From a checkpoint of a small transformer trained on Wikipedia.
Size: 15 layers, width 320, 10 heads of 32, MLP 1280 GELU, vocabulary 8192.
Training: a variant of SOAP for these matrices, 6919 steps.
Each number is 128 + 32 x the weight over its row's rms, rounded and kept within 0 to 255. Layers, rows and columns count from 0. Numbers have three digits each. The size before them is the row's rms in percent of the matrix's.

# layer 10 MLP down, 320x1280, rms 0.0539, rows 0-42, columns 128-191
102:107056146124151144159159073125091116134108116151069122112138185162136091095156165128132141122156153147202128105108080133121148160138126131134174148120091100121125080106104128186126088131114163
097:132070154169118114139127104098175136196165123084094142144138155096123143124130152128157168108120142086124134084050108099103107186161071177141143199126177185124114117133175142109152127166180143
096:137103161191141123146088104086161106142150195162128100144126149132077118116131127125147104113102150130150109079100085115130080081138103127123171183077081162126136126140139171105100127122151164
105:167154105087127168168104091156150145157121125096160118139148128027091077123120095131071170142112132127072131101099139164015162078111167136134159103203084099066093136113147148118095149126089105
102:175083139076073125153181193086153095128106119069129118130123112160107133107090223139112140100120199120094140058121171096111113141106101108156098148178179148132146120120096124096101114136176143
098:131131131141099036168137093116185106143132104093143100152135122093081106099076145125175104132136148079074129155187105092131126128107081119161183149124050079162120088169158156145127160171171152
101:137083181143161128101182131144155194087071125115122113138172099108152113121118126115124066140082090105130115129099157123126148163139125065148153121050103088131157137142132136153115095181051068
100:110104130127155110142103096131127095155107084087127122102104144127124132116144129093119081113139106093136135090090099099146161154088106166126149180104142171103087083142163165129172131156130104
107:127133157088133182085128087093184173146117144107126157199152115129096106140082125147158135119138088141094123090125132100181108146109136120095173189106116134163190095183128192069154157139078114
102:101160104143105151111111136095045179092090133152136066124110125122108137076168169131149128129136161089127085152123109116205128129169135117060145125108100141106103125151120080124047133192094119
099:115084102152118127144140111096147140140133151167160153094113148148133084131111154166128140149139155118122143127134122120114201139098125171070128104097128104106121106149159151161107181138154079
097:116155166144090122095128110126200171125123130103110125142120146137172105129153127138113123151156129100161128094121131116173087177181179152148186186127127136115176158108138114065155105070173079
108:143154155113085068128132204094145107136176099110111100119138079103092109129175187145125153104118088153159110129130087115100074168131151129108178150155138153159166150178131059174125133128156130
106:124154173135100128143099144074080108109113145108129185083114105103111161085118143191089109159129167135148174123163088127178115135083170164140168116159151093127096149108129128138112118099073149
096:127139149105127120134111150146138123112163150117133110169151160078125085127155130110151166140127118099093101111205148132158107100114109120137151196118157102162114150134178127083163106190183132
105:087111167151153172164129203141103146175165135162078188120170130178129129040135139082163121120085145102159141089064146151113098169172131098160202166137096132103134211141151112188126141110137148
095:127159095133093078145140071073152186141135154096136110174192213113124060111140087125089092140094131144103108142153119096130134130085147170093111094100083158103111134133171125150117140110140129
098:105073097145205095167113134097132135093146117096160146112145123128157087140120093132160163135122124157154199103119121091140152136152082136063114108129107094163171144130191128192114130142129146
098:122138144125150145120158125133152095077061120102115127108099126149109126110116091143083095132145155155133128143119087144131150171156145161137117110102116129097160187141135150123157082087140118
099:095083105139057144196126137153131089130110112130127092135092138111085150168164149158100128141127159077089086181142149096139165147109105181125107150174161074104119079111140149184146152111159144
093:114136115110099137144157135125128165150142150146078131137152178163136182105145074085123079157093148136208125164106124064122102099109032125121171128150182127138124132116066171126124155042118123
104:127046154121170115112078125090136125144154114122153156152192102153105142150122107123168121130173158115168110108132149165091138140109112126106173139129134183141090184173121149154121149104103159
101:136087106127088155221108147140146124121151144094178164173133076097121171123174139132199136121201104123098090140061135076147143086071119104121118134203131121084094141110153112140163181062129144
093:095103188174062168107142136134149098086090115174092125146162175118132117102105131098117152104102142144089103159063097104132143132169124127102104083143107102085146118112120122137141113175177167
098:153148148090097089132117078105129103108152155122117135119165146130145151131095116138144118132103130125051154108093138079081115128185123080100126113125100099121176147138077115097162075152111053
099:099103143154113137163103169109130172110084130101185188091118141127147078083163099098125143112114086088124202133179156105087092118111131128183101126130185138116108107134125117094127129183137161
097:141151113100140135119174139076068106168130125126132068199129190153107174138123110127113104138119081160183116141094143162108109115159151167163144190117165100165154132121162145083176084152138091
103:150116080069081137164167115144105149170118119135146098144107121146169103148110139052149133157057132101157130090139138116122094148075106138112118102171167129046145149116071140133106137137110066
097:115090162110099114151126179148090113157114206112173098202127124130100119118148133132130149178114117121168160106190119147137140090132147120089153123121078148174068113127137114144144129094154140
106:176124131121132139187127139145102071128170160106151190113157127121169122139117230195080129156156150129115085132183121140092137124138171128118096144151178129123136154128146122142150151148128118
099:133128154092213130114082129132148116175117125110080145120130143129175087147131125162115100106125144144120146157177075137178111146070164142077188191142126146099150132068134134128101133142191158
107:126174122146110123089148149192101128093077125148154113129092155153111087157136147195192120125115183092176135131114117088111092154166145112131154155064175151078114164118143154118117140106156159
104:170142166147092121086059166150123145119144098037057137092102165130018145127140129147073164023183133093083144151103092127129108188181150119102123094130119187148163122103151144141092128138094170
104:095135142161112143063128117058076133103155121139151157144165140096171124087105155056216107134178122122120127113123161133115127119156079138097121112090149178133098151155111127128098097135093094
103:115147157165151144089146105144171109147109115139125127117103124138114143030134147144175122094116126152115169117143163176139159120135184187159117069171109166091132084106102116143180161156102165
104:083100129113142138082083128141101112103101087156175131132120147161133110140153129131094132135125167138154140105106170172093111151129164161129138162144148119093137117097110135182111100180158163
102:146146155093141058136108164145192104118078090065101159156101154056119096140148115105106169103123156131113108115125105150110096142122162107117094070113125135108142058157124103103183161119151048
107:116157147178138165137105174177124109135156131133146121139141167091160152202141164068101114139122201118103178152115087154191192086134036149141143138110096127123193094163151175134101116181150133
097:150222125131114086126155133099149140165104159104146131120180108129152107112119118133095082085108180133101157086112152069103098191100126078119089096087116154170106145123149161143094128122116117
094:088115143113110107081140162143172169136192148073160149127097107124154146125146086199145141152048118139150114112145099092106200109153093114147221199138139084148135164115062140127128109156115162
107:135141161109111173154157141161077151136145119115167118125166177110097155152179121094115164154157071147131170127124143212165133118105035116182141111099069134051120115109212115135191173132142132
099:147090180129110137107128169125138144148091064087165127149203131113126145126126096149119192084154140085141121118145127152154136124144161091111182110095134163194089195092164165098139071130129133
097:133079155105067134092157114178170132134093164163171163158146127171113115133127128062118139100101107139078107114147090106140099102152156122130151117087120137138121158112115156067088095136097171